Part of a small language model's weights.
Size: 12 layers, MLP 192 SwiGLU, vocabulary 716, 0.741M parameters.
Architecture: RMSNorm before each block, rotary positions, biases on query, key and value, untied embeddings, normalized queries and keys.
Training: a variant of Muon for these matrices, 150M tokens, 8716 steps.
Each number is 128 + 32 x the weight over its row's rms, rounded and kept within 0 to 255. Layers, rows and columns count from 0. Numbers have three digits each. The size before them is the row's rms in percent of the matrix's.

# layer 5 MLP up, 192x64, rms 0.182, rows 50-121, columns 0-63
092:094111166147075099168170095105157092168164147124169122123116107137117162156122090134148088130159111069127159150128102101149142086078131145119164084103079187209125092111153164112163126108202120
094:076173166220103130107150088125182122116160172170156145158103145139080140146166179118118090142097153117095095130140095177135131105121116091082146163122063116131153170155149151124077080122112160
093:126159102109124099147123123161137169069171150168110079096156150105103113056117147093125111091080093142112197155152066150163092082138156125121189123147069130148140186118191116118099127131149119
091:107125139112096081129183121087082140113148181112114136106124103147143130125113166139126213112164163148063137133126082189118157160108125182127126067140120144172204088107143090136141192101144119
096:084119154077098161041105099132114117162132132130118125128120139150108160124144158109112106120149082183115111163159162131050082100158104134176080131118159131087049140137137083104066175143143153
096:150133105159109118147103123102112146066203138138124085132107198082095077135123175142128134139145120089102180104163179106133120175168125098127136120145100190183108082178111166131089129138192121
091:109103055120105061142147119078145146158143127160146120093127149149191150122134137123122146097139071121158150121125129162108128098134145152138122167123120166135150202103137125055152219116202170
113:142121119144087116132161095136132129101132184147174096124183147168090110097190147115122193072116193153089092127131147099149113094147106164157098152179117149129131054152174132142054137163113145
101:104093123169100093150146097162145110134158137137035114142144118090204080168131190136165137158132170109133113142149162172161138108072116129086156149107087162177134116162126147209120128118137150
100:129134170140141121156116105133136144206114168090072213093148086131145125123168119110091090144111126133119111171112107105100086121181087093170088149140137109177131105103132138105193195097133182
103:121115083159192187114104176123090148132093123139154146133086194079114119116159130152104103152098148095132135157143130146175130138108173151140055157133111131143120160145083175172057176147069105
094:149095099077175125165125100151139133074153104188077137160100099123126118157170119107150136043065111078155136080159145139092132140109088122142165053113099107093116109124141102180175106127126128
115:149200160145101149194144166088153184120108105116196098122156132113143088138180144118078126123142135150105161168090133133201116111155127108128130175174197126083135143103062114094111112115118124
105:126107043122130109137139096135139125164144177154123120170101036170129144075111131115092112167138092141061155146112090132122101117155103133089078124111057140110120128152094134193063127111127102
111:104139092146155131122152156082060105128129124116173094164116168130137152140107121130141040137177109149135090093154176076102082091127119119217153112178137191121115153114155127156108092096116089
100:137107108179111155096109075124080133103186120133128193102109112109153101091160115168121099073140073122124145147205174132119086126139134130070113135118085062078097135076080121123081138127142119
098:121139158107194056153129122141128112144154123097205175135165168130117162101153154155119076111129071147148110174130124174073108106148141121096143081169065109178067108108121147112100100098110109
097:143100123148068123146132150118156127101119174141074092101080105149136120112133160114099092073086176060124111106105080140122113107038123134178127122129126117182107111084110154086139120196099179
106:150112116141134125195174155076137135121125048110075136208203111101091152171138088089132077137138141115098132089148147083093174163078139128128179111145085138113150111149119121115156127107157131
104:121119124133153096087112040112105114074160093159128140080150123168131102097172112124116071091132139046122151122103107124133089171170071151095175148149129112146152138075118174075148144114146086
096:100112149223162088143133154092175138132161114104196137073132154124164155117148117094185092064170144136074095128120126113126117188140156124104104136166109094097130126129128180094139099171095161
105:114112099118101146177106074095140151085127130159107105075124115179148068117099123048140178127110122127125138165079113128104106099144131210171116137170180124168082110164136107087175104161158127
103:119165130154110119166104109113171161177163157149128096167130156100163109131150174162123141121125123078149133087177078148130158042120113162094072114172085104127094169067082179138158144148165133
099:109102149122106139096091114109134137152155119062097188104158123140173080211138135148156099111153096148161121154063152108111078097116091126142074090098148167170127113151149180203154107112144132
099:152128097102180076127114144086105086153139131104166077036151102115135099126128084105113124086169092100125108115114120130060095101078116077114107148129143156175101174118158110132105094066170153
096:158154128160073082119184107190125093074115120120139066151090119087097114152068128161127076144126142108127065076119148149059104150123148049142121126145143106134107149130138111160138105076154148
108:061149128116150098117114095112162123077162088137135092156108110068144110110189134091122145089147156093140132114139181096236127098135126152139089172099166130113117161109097157074068138145136125
099:157114067133178178119109141107148093117163114156122110155153138106142147167113117072108143086140055107055113094083119125090137106061147141137167143153173101193129166156123092114094161159085108
093:112127089141072124181104168122120118076121139164117123091094167091080155163101193077125120145197089123110101069103150158162108123141119203080143141119115109184127126128146121095117178101088147
108:171116120122103096110166080109149095140106121075154160077174139107111096153138099153079122153099185150127126166140083067121094144101116209095141147098050168164102114138085108140140091170121139
097:094104056162110123164101165151200126148137072193103150129124151139112140133075116170188140097164134116090152144112136127109098125136079162103088124114150078109081110180104133102141120165152056
101:090168142119143124143110116146153188095113165150172136208152121109160174107092107126110063115148112156082152149181157075105079124121141106061121130162133137067133154122138098152077192097127127
104:140140129130106155180124133206098117195105146166200100190167138164100124129116121108122137104133108135088143182147117158111173173121126117143143059191134162148058111086141110115148108125164101
101:115169158098139119171097137085048148113135137113076153124134134039151134132152165113085183176148137178091172150106089133118123158068114147147118159117198122105147128169097108115151179136135113
108:127071112088140184121129105184140133145135152179082162109219109106117113127102174120167137069172169151145067152066118106115140126130120114099119147155109109129144112126075136184133089189129105
100:184093163131171101133170117140094055074114066149104123102157118146148133101173175171185162132186122105140129116062149105092137158111123155197135112085140156090134107085130168098134144136132123
094:109173084182139138117131119145065138167114160127145137124093086077154139152134106116137152164151105154147164125150106161138194113126147162129091167023132137154113158126075089122178076137068111
096:113099133087184207140051149119171098145125129118080144101087123094129125147137110144131070161132198179142126133162105100136099126156125154108128186093087093171081113149126157162182132130086126
102:140132113079135091098086129109132155061085083125093116092114078126132066125071168134149128156110131151158100145125194160128134150109099121121118096060137173081132169150152112060143067142103092
104:123211138110155113175172105129171129092155121058121145142137105155088116085048147156148148169131147122070098113106126080105161139133168138089136123124082104103120128141146143149130082040104109
100:130093128161097124125214187079148124159112169117137109159137079127139048125156135068171084143085117134111109096114111137164163090175131104081094130103086139128185156149137110163133102142173098
109:106100172173158141148099138191118113143189123091108110142034171115110062146130172123111160070117109141108082094166156126123100171112114058179134141106138132128108114078113148111104151144132088
096:157155122079105067155114084105133181130122149087189138167171104125174142116133161103089166139102128152170084109113086119145136163092109077167096136117156129171123112098185074083190111115126090
100:191046179166140120124093103132142096075074151053131160094140159117129164055123151150153097132172102107089130122098108143145110100161082117131186094117137113162117172175113130130143095136121125
090:067125104117170072164135156153114177090119095106093072143112098187132125113109197074129077131186134135139138136129124149101119140075126124120123186125144111075077140081119177075096123151159130
086:061113156138103159085137108146058134131140068151090146139126128161158108124127139106103124086136146101105176163133149081119161162152117079063167162090171148163087151126121209065122109101138113
096:165165160174144064160123107155138136032182163140169086134112136108069152122128116151173124148078109132179161159093132172109130093131140099188116124081130125159099081158165103115119129110159142
099:104144080100144128060098185083134198113169098093127176142156120153173104186113121114105130145114158114208141192092171145126175109141132119159111102102104109092127119140139083124088109099087106
098:109170107109164148175151171101111080112176153124093108121067177125081137077147083175107136122140110148149127127151071118143177115134181110115127099108119220093161122124161076096102089099135104
107:103135095146090098134154139116103113151078123135079067162114168171101155078122120107119130150127194124118122173082141053159173135099113168123137123130169178132187053116095117110126173136119075
105:075100110121132190144239144141149146123125118141106116100153140135081185144108145116134116111143167141153128117125126123140087063114173156113111049093171116126103144112147082199097105138168160
106:155095066116107107086149124105106155120134119066150159098103085152180165185111135116147144121123138189169120088098105151145074126128104095107158052106083108145177118096172069155150099112163145
087:143127139143153077104147153143154210173116158042111116124134148172097122114139136123086198118128125110112108111146076123106128164115171094105111150067192125081125102104075103180154164122101146
091:144107120146160150144145186126105101144121177119146146185061129161141152128142127117089147104148157124164170141112061146125158148181098094116079137128110160158187137135129060169112168201168182
101:109106139113094068158135217101126112097157153111188161138111169116106100061110142111136112208108136083129188148118181131138141133193114112157113145083112113105091147166150147098129136093153093
101:186174126073155140082144097125170132116119110088131166101102127100101158111108148090184070125172085153154115171144122127073159154178112132080115147144081165098111085152116120174136074082174117
112:095109079143142098143155124136069128116146121160149153129112100108146062102158122189089139187220150112109112119128115100094128109144184178141138148115122131096148108179134133084069156069143074
110:074069176148129117110119067105158181103152095128131139164091179140148147108090154091154152132162098107109126170109110141157120131133141092099151104187144101145177197148124105112158193194171120
111:129121057180126148086102114134123176117182115158033155110143134149114085067083101155124153109074134116114147141118140119152228115116090144145163116107120116163100157148099089146142134124165106
107:132156181115147143106159154095168169078158119084114147144114111094159143135104237127137162140141061099122119152135088111091158174076086118154146103100093107091159080116131125143134148085132072
100:166115157163154169128090112127178088130124158096107196080067149138138165134137153137108091138070149153128125139141163151102137103122103125093115115206085094098121169191083182102141142143067113
099:082139083104146100113169151165122143088137150173148172153110093083071099171158134106180147142138126041128138150116180073121145096072134135148150122071175084143103123123129128075104131109155171
096:114140085184109109084125097125122105124061172139101145126192157101104197104122086096189124083142159134126108098151161208128152100143149093136126098133142102174130112066124173113110167138148167
099:123127059138078121185124140146134130183111119199141098085175176135122114104123161139079172160185145140161094090097140159116103114147137164099187156122072105152110158064114144151121171143097118
102:105112097134111089147104131141146081143177190162089141175124171147173153068126143151177153100104067120167084120114164134187166138152125120124174119146126141089160092101215113134138075124104118
093:148138122146131105103096211117123121149170144048132137080174143188100125187122120087144100095124151151097139121108151129133118162059179166118161146108174156172187073157105122127137095131140157
102:109098110157141134120120102100132131115097103104114140084161112141129153129102091052177077169149130141100104189088121087180098115093141146082055144113146070100153084152126151154124092150177195
103:135117126133129133070089193117072164118096099158103134084098106081132114064183170140109194093095129181125101106130149159159100153170070104111080141094101116118096120107144150138152136062149136
102:161113099140247111127140177124071111078121143101179140137158094127118165127088108150124137086166101125169133137152121088065130141079183123144117162142179154148135146135123179161156114167123102
092:078085143130113120116134062135095165118136143138125149085120134182130144114181118140150137092075123116093112083134089105099076094180115110158129123126165231074126121127139088077085124186121104
100:103113139139143140123180134139138107154106142086204156206123153125139143090086129109091179120153156197102123176085132118120105088112132113146128139095148100171184104180128175113174126103148053
112:163112142121124143102134145097148146123194117148111165173122106138090090139152108114108113171139167064121131126160151120142141068098071218084136067136118162142058113102132106103092066174131127
# layer 5 MLP down (transposed), 192x64, rms 0.291, rows 50-120, columns 0-63
099:117106107126119098150156150182078187090120082111095094132141088074154103104126135112088145175118079135112164129191165178147144115127120056112109153153144122136138101189082097110158153175066115
096:140138149080065123063130150186155123104123115137203123084067147155105157186142148181132198126086155141115138134128141130089122110121058134107115108150133106086134158141138108165152181125128070
097:110092079096139180122131166152099157100144181113098125066132144094104123068133104125101068138111112153162121164138113153104130137182197131077112165128104148137157155041156128192148095132146105
094:130110147137139156129083182147085121094185134167117181169069125094089127103169111146148121156145167100136114136147114067162125134183149142075089150112109127060110145146165040123120147114086162
092:108171183152105110115132134108164157087150150146130134129162136148109121098120091123197209181131169184091096157116051115128097093103066126104139092143150177138196124113095089153127133137143127
100:140178142111120136067057145176138139173109154066117116080124142108109158141154161188055103137120149124187145080135161120135081108150163130208145101158132133149101152181105117155145120118101130
090:083130078069139078106135172180129174119160145109188168101150101160157089109146125130129115121121065104114158127155097170106138136115191129212112118149114100119101123160107113100183188107151154
107:109200174149138165090132160088093085113132118113076127130144100145153103170116102125145109156146138147158172066118149063082089105080112091126066119104136129166141110077141134050178129138152135
099:193082114155130141073131175147121125141090075105162137130133151123110185140154138160119171107146162095101205108130195091065166107135138183185160105129083134163112134112176141150098139141141152
097:118088120130151116136120112130129106134159078199149104165148105190122206178126143117147102170172114090130124102185119168125117090054081176095085129134146127151134113101137101142169136079153071
103:135134148094153112123139108102137110140152125188110124138116076083154116191180107148152180124145090142161113165193143169172118136082150083203164177108114072136124135092142102072160134116156083
096:125156138159097120091148174126123166145115130084124169074168190134156144088122109123188099170132176121125116131149071097105144137140154171145181150092150042133121087070086160134129170148172122
107:149091128082176131169129129170143160112107130128124164141091133115176061146163129113161101149139116115141128071140133121126073115078136044071083097158111103139167194088090140172120085106166137
100:168204110057086108163127150149152084125115113102116083106180091137127070135142097163223159135134189120112143137153138141133180157086168159097107152154137141151121096122147135106139129113164175
109:115132064132117134182161176148142146114107103183128113105116143130075113138154125154145163110161172153114126137113139091155174134131099155169128104147124122093151203131105167092097070083206205
101:149135078118110165088137101130131201094117160092200164144099146089135115167138119090115112091086122121083150167177154113114113128147142213144159161123122155133159191155130107130076103175124180
092:135143161196152133123104158111199188137108162133167080159134120157133172149124120153156130138109064113101157141134149144124118132066092099080082138118142080114064150108135200077108116109089093
095:112188149106139179118124156132158100138125189126144175151204179109152114182103131101134168152131100142173135112148144164154156080163173126135146108215124138119168107089112146107139134072189107
107:118167166102096172142105160144168083148108090150205135070104164163129104068128147118043076120139113094084116139049116130123162118151158136130124145109143133121093150153134197105110096148127134
095:142124182131070150104183174178160182089118126121122150101163124096152093107094110078081125146180109140146098105111124181107107084129185088113155132153106177063126140066143137088145118112153155
097:134063096130062110098087152119170102148136133139059113143128141123126052178186142129101109160151097175146124075126076140129141141107156141202091099158092155163115154120100149156143141103179120
097:180133092099118135105090083097132151164135146108083080179117117138089136119126149111143081139163126137132155113180107108156170166124172158194173153106114135130124093158020174148144071150125142
098:145081147160133147059135116117096056101142083084121110155172100126117149114150101174168122090144146133152199139107113124110083121121154112191142173148167170092090159120069153152120148159068151
099:093113124099142129143127043175152111117138157155139123124183177133143094112143129085138153141130145105122148097143162126100186116130138158100107227167114130083165087091187131142063174109162157
094:078180170093137158129114185130172131147127113105135176146103147142088076142133144080142161148086100105088094174166152105112074135130077164132144074098090122128104108065093130166183158130164093
094:128135116153157153152217093167091170128134112142167133209152098181150138125120161121192111074127072136105136146146123114145211116183145160108099149100147156084169132092115128142102143130140150
108:076127159099114125130170139180095102158145127136078116167157114096103189128130172157226146093164121167137098106127083147137081100159121158119119141135120172067113070146179092138124135176111146
096:094166116109119163087133066139123102158115133101137122138145130155142129095120114139117114170088165162215161117183145129131102132168117112063108150091129098119155118067183087078192113080176099
099:175194135120156124146130153111173065172136105182187134103180099135139142079148111167039074135127107107156125144144151129158145172138095137136152155138097110105175159139123136088204111115134113
105:104153165121090178106181189132096101109131120202099099185115123123144150056146181153152164098123128120086128175143141142104174150213095084127106088158127154143166105132134092120134125135092135
101:087084096059160131135155151140147107101180140115076123123108157080132135111138174145188084106088154116135176108143110123166171117187068152166143103113137143169148120055132074129170118144171120
104:128118141081093124123133184133082192112113099118127195087176144084160161153140092108173117152159169155113135076073112139113204200103143116174124143152136094163157143151108132144127127153118078
091:167127159133093076097156133165128128102153124078109125121155165159094105181189068109113102181135093130108126120167198051085144138134086094109093124125171104115138112078115143172093124123075120
098:105097159137141165132135170109181122182156090173121086096122150151155091070153103177185105112124130113116115157195093128127122128152104079085145159155074192117169092130108150134062124134178133
102:097134111099107098134110147101140142100148159144138025131140077099180118179169103122172171120173129116073129168144130157156094110131127119113135036128126140126076170089132062124110130097159136
103:113109157129156158171098161157073157124094069172103111134114071135128119156145078158105053152181124190121099136188143109124110132121089170124164111114141160110086124160071115123074169104150100
104:154168134127168102099091176162149129158111181104114149086088084109136145103149144080190078126135108106093124064098137156153132162096153170059111098138119149172157090084083183130100150145154112
092:095175157111079148158107093135083117177110116157080086107076122183117121133100127113136132116119115069056095139085133086114117161173175147101154145156077104102088143166165149188138122077153129
105:125138095145117125120133155168113101097138129098153099054053117152104071161105165089127089131084152086178158129154102173121147093107164064124143137175114135101081190098170094094150151099154119
100:133159111129133165121155147138115165151113115090151195202106191162179167198163130093092141095133121111180135054110098136190156119139115094111085098127097165155139125158160137116114138085161131
098:128123169153121146130063067192121178131121124162135128119185135124119143067117104126068191164152145170129094195115084106113177152080121153185103135129148127137075128132175169127158138131102130
108:138085083120073074104072119166099115101142132161101102123133115127132158123087124086114050132123123182148085087153188170099074141120146172134137109126142143117108174169081144082071093156145146
091:135154134170142134121072148123123115170133093144160114094114215176128168142154091142140111154188163134092184109124141092128050157089120143159140207143128143118096062122096093131133162162133149
104:125134156102117124179101159181155134156107106182092132121167116082068114130131147116022120155158136133082172139147111140164148138123139106105121129075147196151078154113139117160104144085202131
102:113099143116121102130127130140127076065103138099098091164130140158114172121131116165251135147121155132099066170118097118104139102108106150108125173099136095126095156145085133087072083166181105
096:148162179114144113176112116107143161159117113121170097128118101149133154173127145110200164115154094086143178092103149095176096146115163107113191124150091090084138086180115153062140085154183151
101:108126145117120082121097078096100093111151119148113134148137154063168058137127139151115090150101126106140124110124169030104129139144080172130122095145160088152121075138190156131072127125151052
098:153154103173066108139161133156125135112144138187126083132122143097139111087145137196133148097130126065120124083187118088111188125107178142120143101140164092150093186099136171070103195119130161
100:079082105125132117117069173123198112145135113156096109108136158131130100145128081143076114134119097182234132123152095136168124057173147117149156131121127105126161155153083107177124180129101143
095:151075124142139111092132149177201079171146180173142104094114102078161128170130156210098174153111142117128134135177134170108154150154109089131124108106103065163137163084112105123115134127091175
099:103112145141111162093143075179101095164135073175217146173142113173181161128151117079173105145123097164111141089157109138116114139160119121156104115148118166090058152171066125134137136151121098
104:154181113121068122221101093086116114113128176120130111126109137134107127140109111147077106134131154105111156148203096144172132141184135118085077188122150193120153086117108153130141115199112131
089:138133142106144111099130137146159168145109127106095161118080107141126121110091159127014141120101146139080166176167163056125112094155149132077162129151141151120109155178052154137143088087120164
095:163125130155143139115215103081175157103098122149153136098123153151143135125161160149163072145141143109142124083142109135059124156114159155139101095084164151123158097143143135118047036120148176
109:149140088155117129127104133040085109135120121143151119122110161132090084097126138200131138125133110108153166125140153158126145146132135145163132113163072103140142069191096047111051112113199105
101:136137104138167088074143158114126131113181154080160124137113093164115119095131113083115071155175157126118067123142162100168114173166135141104110138099176116083109130096211160067133077176117100
098:127147123169128135135115208139164109145093093124136152138065087150082145152124152053125135088084132127173146143103143151081148152088112113131126104123107182128156092180133083160148080113051180
097:135142111114147181128145192171103099161115149113094149167179153171078121138144052135098069120073164122079132074120106160128186159126113170141100116098089151084101114106119153162127104107092165
110:182147180080137157190152173134132092119145105110173127159186157086174121158190160058095151109159147105120094126148143084122152139136119181095122127127126123128146140135101076164088088173087098
102:151178107071130143109136107125140173111103140114104111117113159106075151124166140089060094186202052116128164071135085126119095139131095139101173137092141088104077111123135085152110168097095116
101:084068136149163173103151142093039173136078103190160108153159132090120136135104082134186125143101098129153112162097161147153116128157122071065092102108132159155138120117164141173110169114147112
101:140142093146162098149137141153152133122141070135154108140112094124131115105141109117074129138125146097056149194135102047077134126064158108165087147157110143192105129079167162091189114144173103
104:113132140055142170183071151153146084132136161151165133138094173146142094142115128154096055183139081103156184134092103093136121144133141151094111112147099121118146118101142135156039118086093083
097:098087106156099118149129154133098160063172183126140191104214116132120122158100160124116148096141138149170204104178146092155108119116144095124159135100131113149156154086097167146082180109170157
100:049052114134143134114144173134152120109169133133160120114040116139130128148119156158153098095185131193128130113129133098125155115104160141122149116102139086155203102171070149120135172142117064
099:203116117148126138196139212165126166162126071111140114106073172073135119135115169144137173159123110125139126119133120168125146139117149130062135111113135128104107108171129174157160093163068191
096:074062168144083113137100163169154120102087154111152145063187077130133117149130135120194139167175130149174087158125123079153126070128125124122144124122133106161126163119090051109125085144132090
096:114114157156136134100146078179131067159128133063103132119125166137135116161068123226169161124110137119171139042118185119128100097111165106115152117099133150142134126117095099085077121168131159
102:149130180099101153109151118155178168137098154158128116179134153170127078105190138139066178151090153113077136155082134100160126141153138152137201131118084102103140174095126091148053135118173132
089:130121082154068144136134155092136142152106171170133111081127120127149136093135087152190125098167094074084123091161161068129155076138151129154141083090156053173129100125133167085097098167137094
109:136141099139103121141175155069146118094144121124172142102069112151144103130136107109025126223099106129121143171099084085126120108173117076148127133073087136129190151122121117150169116128155149
# layer 5 MLP gate, 192x64, rms 0.189, rows 51-121, columns 0-63
097:177143108139137159112121073129165101140115088095146128165127124127076148129078104102123126152103045156108097212104109151100145169088108161123097097080058143166061102128119093162113131142156113
098:151109159201151157117194183136137114076074077113158109171108144096218110096107154162126143124111090193101121125089121140178160101106055120155133093135149153138145115110128107131139133105110125
095:139191157194125153147066157133117129098097139153070112129152138168116147108176116147152122144094081151109202118127087136106102089133143151101084183092079070106123152200152106139138136108094106
091:093111083102160155130123152161169112141133076093128143101050135112085150154145086173077176134156150152110157138115106159102144142156172139121146107190072123139081114143037164136127097079127136
100:108105127138159097218166106026127144100144166106163078148121125110111124163121144110136139155196166119135162121167110139159165100079120144117120108133136128134147094143173200154082151141164168
085:163111170121145140147159137139112069120116162151159069092142106158133153191140112143166200195094138152138151132143120135087089187206139131159152131149143174123068081111126120152119115186117110
102:160100085163141120118112141137156060157153080081115096125175141107141067158189160102117140097177126142071075103106110116177124118122127110081148128152070146171187146093159142104132169168116155
104:145108104084154108099149214116117080143137139062141109065165102160117152147216123124137134079114173124132122091111127108082080139145130096180143112088114144122080134144144155167114162107067139
094:150094152098112155160157097207113075092194095141134122176115124155127144093089038093124144163059141114105070110122142083110154162151125146104163146107140097115110092106154159147158142129142091
113:073152109161116115164153146091102085125086105164146119090122207131083128158164131115178125131173157134151119110115102132133084106125115185115131183213159147126150112207102120151163155090094111
097:125115124155130138122107111139163077074083125117185117206087125120087082176083154119081148126091119118141147126117156128150138099097169066196086142141113199104135073106146100110144095086114144
105:165145151145094164112091068067138155110142137067152109103176117151165127095070142091129142127135130153049160103087086124138115144139077124108141097125112139101175103141122145180083206089119101
102:117157140184175129101135187179092118166150136102164152183105163135120086136108092167120113115096170169135145093101088122059141173101121100085174085137092152102155114128105106195095120145172157
108:096183171145141131112158130126126106127172105058130091132100146147171137148071093124122123117137105098138156091080127129106109103144169112159165120089131190112184086138129144113180199069056103
095:133135106103132160120150115123085124201126111159205183171082220160096162105141172122194156125121094124169114186121093124165158103138106139123120130123106104084118103109133070127143122131116081
089:105123095169139147124120090140211100123135179149149162128123099134180151092142139112142178091083146141127093146113141132081175104111045200128076131139099153080084142125103088147131102105094172
096:166097064095168114136158124099130128057165169105127104155141104055153141222127085146118106121093114153159121127152100137095175110136130090090147127122096130034126131106103118126124153087101112
107:095115153135076116094121197150132107154143095105150082086102079108119110122156102118157102153080177067135125102123083134178113071148159194124102096167136142154137099087174196112105160154104125
095:187150145157168096117137158135104082118126114076167164127117186166150058142104085149168143071122076139099130112071130175127155179149183133104104071154152140106118138126067116137113110115151169
098:095177158163117108102112149080109124112132127122123125112132135111154078101151093045199121136141114128099144149084131148197172079189188110099125134139085131121157178130164150105164136168105068
092:097120072151068146151158139159140089138112183105142130149115105169095077111095099099079137157127121156196137171114060127149122120142182178154145170125112101102110134183107149132143088208118149
096:117183135138167120116183159083093121074105102109199089194144160129141140160073100166162107042142101097146170136110130118179114137135169111146156142105119140129090125147149141118134139184178094
099:125073127104124162150178140124141063076117116130076124169155163160136161167136200094109190115158109127101104107076157092126138109151184140150078138117119174078081132117112121066149171146135143
094:176164103129154096170187124156087174120142108191158138145137153154051103116079123100110139155086158105107088145132132137141124177159085140141152105189165155165088113071099137141129167133064122
101:110093113118113137191127097148112142136130122049098161097146134095126121151156150116081179155143137137096132150132026072124142065088119175082165092123132137142121146163167100110171155086081114
108:098159171138155170117150100110158135096113151153155123156135159087123089101083076119140073171111129094150118168130129151160129132139072171158148144127127114155092117119131214077102117042184176
103:126076098163144143136127134132190138075094130168119128116102072076099105105137120143104159105049118084159084100125099134125105090105130065111140147109040114110117116105129146187127112091085077
091:103086152159097134083080122065109131099072145120139063172141114146153132135125083129115154137106113117122105119180099115107094122161156063085064073088146100049131157143116124104085149131099162
102:131156127118119128179129159112081099112107167085174135152155140125057132052175109120076160177129144166109069092159116125089124202181139115121124110173112137130132148146056112109131141159094100
097:118140166105169164119132118110155103148129099101196121115127105144115187081086170132166146086125143160114159120149144149123127102109137099101120182173134135117135224083078166145177163207096127
101:113147137129137148111138108102144149106134144152190123205117106091138079077087104116148072119075070148172147135129092094150066090124110163102133134144128207069106163074139091103143098155136140
103:114140179148169141077119136100124197131157108178173098117151118073115109119148117099121116086103122136128169137079100141099081164114146189164111139133072090113122069142090151071119156096156200
105:110128051162176086153142092092082093155131145161120135120206130087167105122088103127101125136081174131163106164087177120148122092139151156131095143143066141144095146130137197173083115096142127
106:038086120170116112133131090157129108061152177097125128149121139124168157159119134166153146162179081075079133149094164161120146152130122169172093096165129135150057136158191143131137135099122151
104:120108137125176181155069177121118046134124105139105121161112128167141065149108158166150112134098130182173092154128108081114092148113208109171142151119109145084122137100162090088168138144128178
101:132190139147157168119177129084140118176146094131102089160122106177108121094144123117128160119102114060105117065145171085177134119085134134077105115107140106176120153117121231168083149134138131
105:215105146157162148075116147140133087154093144101064087118122116197135120087116088167073146137134141168132117093110118116074099138137123118059107094201110112120170113139105117127122158161161164
104:080104155152166195109138140068105100156189122107113131104123131147176149102113075075145131136140169077116124137158095187161168119136126085166183134138182152178088127143132152122194130142172123
105:127155205120095115121146149103150165044130078091142119165125129081163092086157190134123155156152118113099141126084085137104165081099135121118175173156099144160115154191161183157127112100137122
105:121106141090133130098097176094130086095110103055127140115079130085136123073107170102135167163093114081089096087084124105154135104126179051127178161081112142124149153101118108102145173121172083
117:131122151185143168078176149140152123147143089138153163135115220139171062110135096090194149160112089128094152163089137115131145115146075073108124099121093139103094122093194087118158123121141118
094:122075109150143149109129060141124132138085161134124156133119198109137146136086088140154069091151137092110175104094181170129100126157109207085198197135109109116119130155103126095090154139115161
104:110102185143128122123163078107092105076125123084131105141073162082131085100102119191153106061152104110175126063158157146134136120090106110109157132124107112145094185139093156115203115146082103
095:131148098166180159127164117085086089133172149208168141117140121126169108129110169108138105141093161173119176153096086137127159154135074110099070121177047120119167099132151147126107120127180164
092:140156165091177090094099094133168148103130138069162090086061178095099167159119165144153171136135132144135094084115129160168153101107144154105157149113066076099111120164149060124185140119138137
101:093182154134078152122138153187130142099123109152189078118156115100135112124148151142209156128129118142183150189084072114096145163136134093116122161126112159121089101117198120089208142123132118
095:107130120124145129137119094214109144051109097107115137109111132140108095096107095161171157123074136116119054184142151097127130106079133073128119173133128115096162132057129139112197098190121130
093:175110117153091153127127139133133119141124110202133122154154080102130170104118140164164067181109090080093108048104078105114115122128059120112116108220120074144121113109152163125149120133165117
099:075182065159109144162171203137098136179110141119112101152145145098146082107125152126111134118160125180170154096054163131187106166115159140127102095121157108118048147143122137159115154087118128
101:156125134120125095111082170122072181146115137026126159205156143065160138115135129143163136111114093083165114126120200130152129119181116171142155125144140142068136133184147104111129090116137108
112:158152120130137177141160138133134126093158099179178153103153167095110141029124128156120149057115112119152100152099088174123138122210099103096140127145083134128083113107068164125135103172149086
086:182178121145089098115137077133070195152130132083132108146146181170106098161134159146160182104195133114139135129071127123150138148126162110129091183149143131130151142125144130143204114198090100
099:107126115194125163154087189130152064095131088128152113091109175134096085086137129161151159151105115100110170102146072104167090182163112087138053117171115175168137130112097112123151103166148139
108:122125138037144110142163125092099087143099095104154071198134115148104126172126146116125123085065089086125146091136117112059088145105142115116120099145154119121075149158118173128151086125117208
106:155095130132154163081113131143154179159129160133134091186123152134165111120138095139123172152108056071188137097123136036154140147124126140117139141114148108146133118172091168093216135176141092
100:120131099143127131135102098135120125147083161159125052136117154085130065159093147212127147090198088151112133123196115088159136079158110134064139092147062112131083172120111133120139147121152134
099:146178130104107125156091064168146136106108128117123133127172123062095124110108085169083086143129084123101078119048161119119106141133102157136145154134125206109073070161154191122116137087126136
110:086107117150132173078143111096170100112140159096132137092109114089098150104132087112085130167082136119142146122151049159119119087126119101107214104123114094097123184135128118153122166038145184
105:104141164133136167079117106141081133122069175075138081113106187073122107136200070116098137132111118159101172111110116113101087145054065123125129162120072113111119136174148148094108138148094122
102:106156117204106134111126124116098097119158140162157100144098062123087139166142101182047173151201169118108087065182118141121091152183149140111162130114130161148124133160127137148089147167120138
099:102140096095109079121097126079108126166155167063168162126112069093166110136117151165160188180143122154175082126164052142115121125099127094094149062106141105144100155151119086166123158112151128
095:103166126186104106081107147076123142093164094123107119166071100086137109157155157138147158159134123139139094078138210127029126138123116131154089157104141105076179112082113135117178134133118153
102:088138138131152188138121056099135100112137101219156049161106109069129103098152096124153118099142105162148121127117114154178140119105123147080106103158129152150135080100135174072084159151123084
103:153125072096162160147126158080088124153133104140151119137086069111118189110152088131177144173129127105112106148089134128105136052098148062143134141094109073086155155111150160129162058184136123
097:118136150105085148115123068179119124086140056100160093155130108083142151153105111145127146071127148149147110066126158081108097092116147087159164155111087087121098099097053186078106167122138127
104:067126114123132123080134124123128087089076104161140131120177148103112106107123080152230136123141088079071150159090142076149138115087060125127145102145115078114117077155154107121100074104131138
103:130105147181091156093110111114139118169126105081139107080168113120152100108158130108101138124145072121125107181114133066149122139202049064132124165092089120103135125144103125101195094151195129
104:161082125163143150119094160136170078120128122144179162138164082157107132098132189117142093131078151147176142116100109171089152185148162094140173087132069123064139092136137140203162165131117120
086:098129118085142082059108128194116139129135176148161107128141161140142196142141101160118167159106168078092124116115091119121140168097100104104178211135107098128127147176160129094192116096174121
099:160142118063194077060093106103083146131088158080161171124102120139115102159127148167152135113122099143172153150102069128122097090134145097108086093163130088099099118070152086135113159178098134
108:054103104108177124086183039151163122102180097124148116152157131116101126129120126098127139159142090125030133155101148168140182110159175117106140128107112139145110118099110144108104102125118202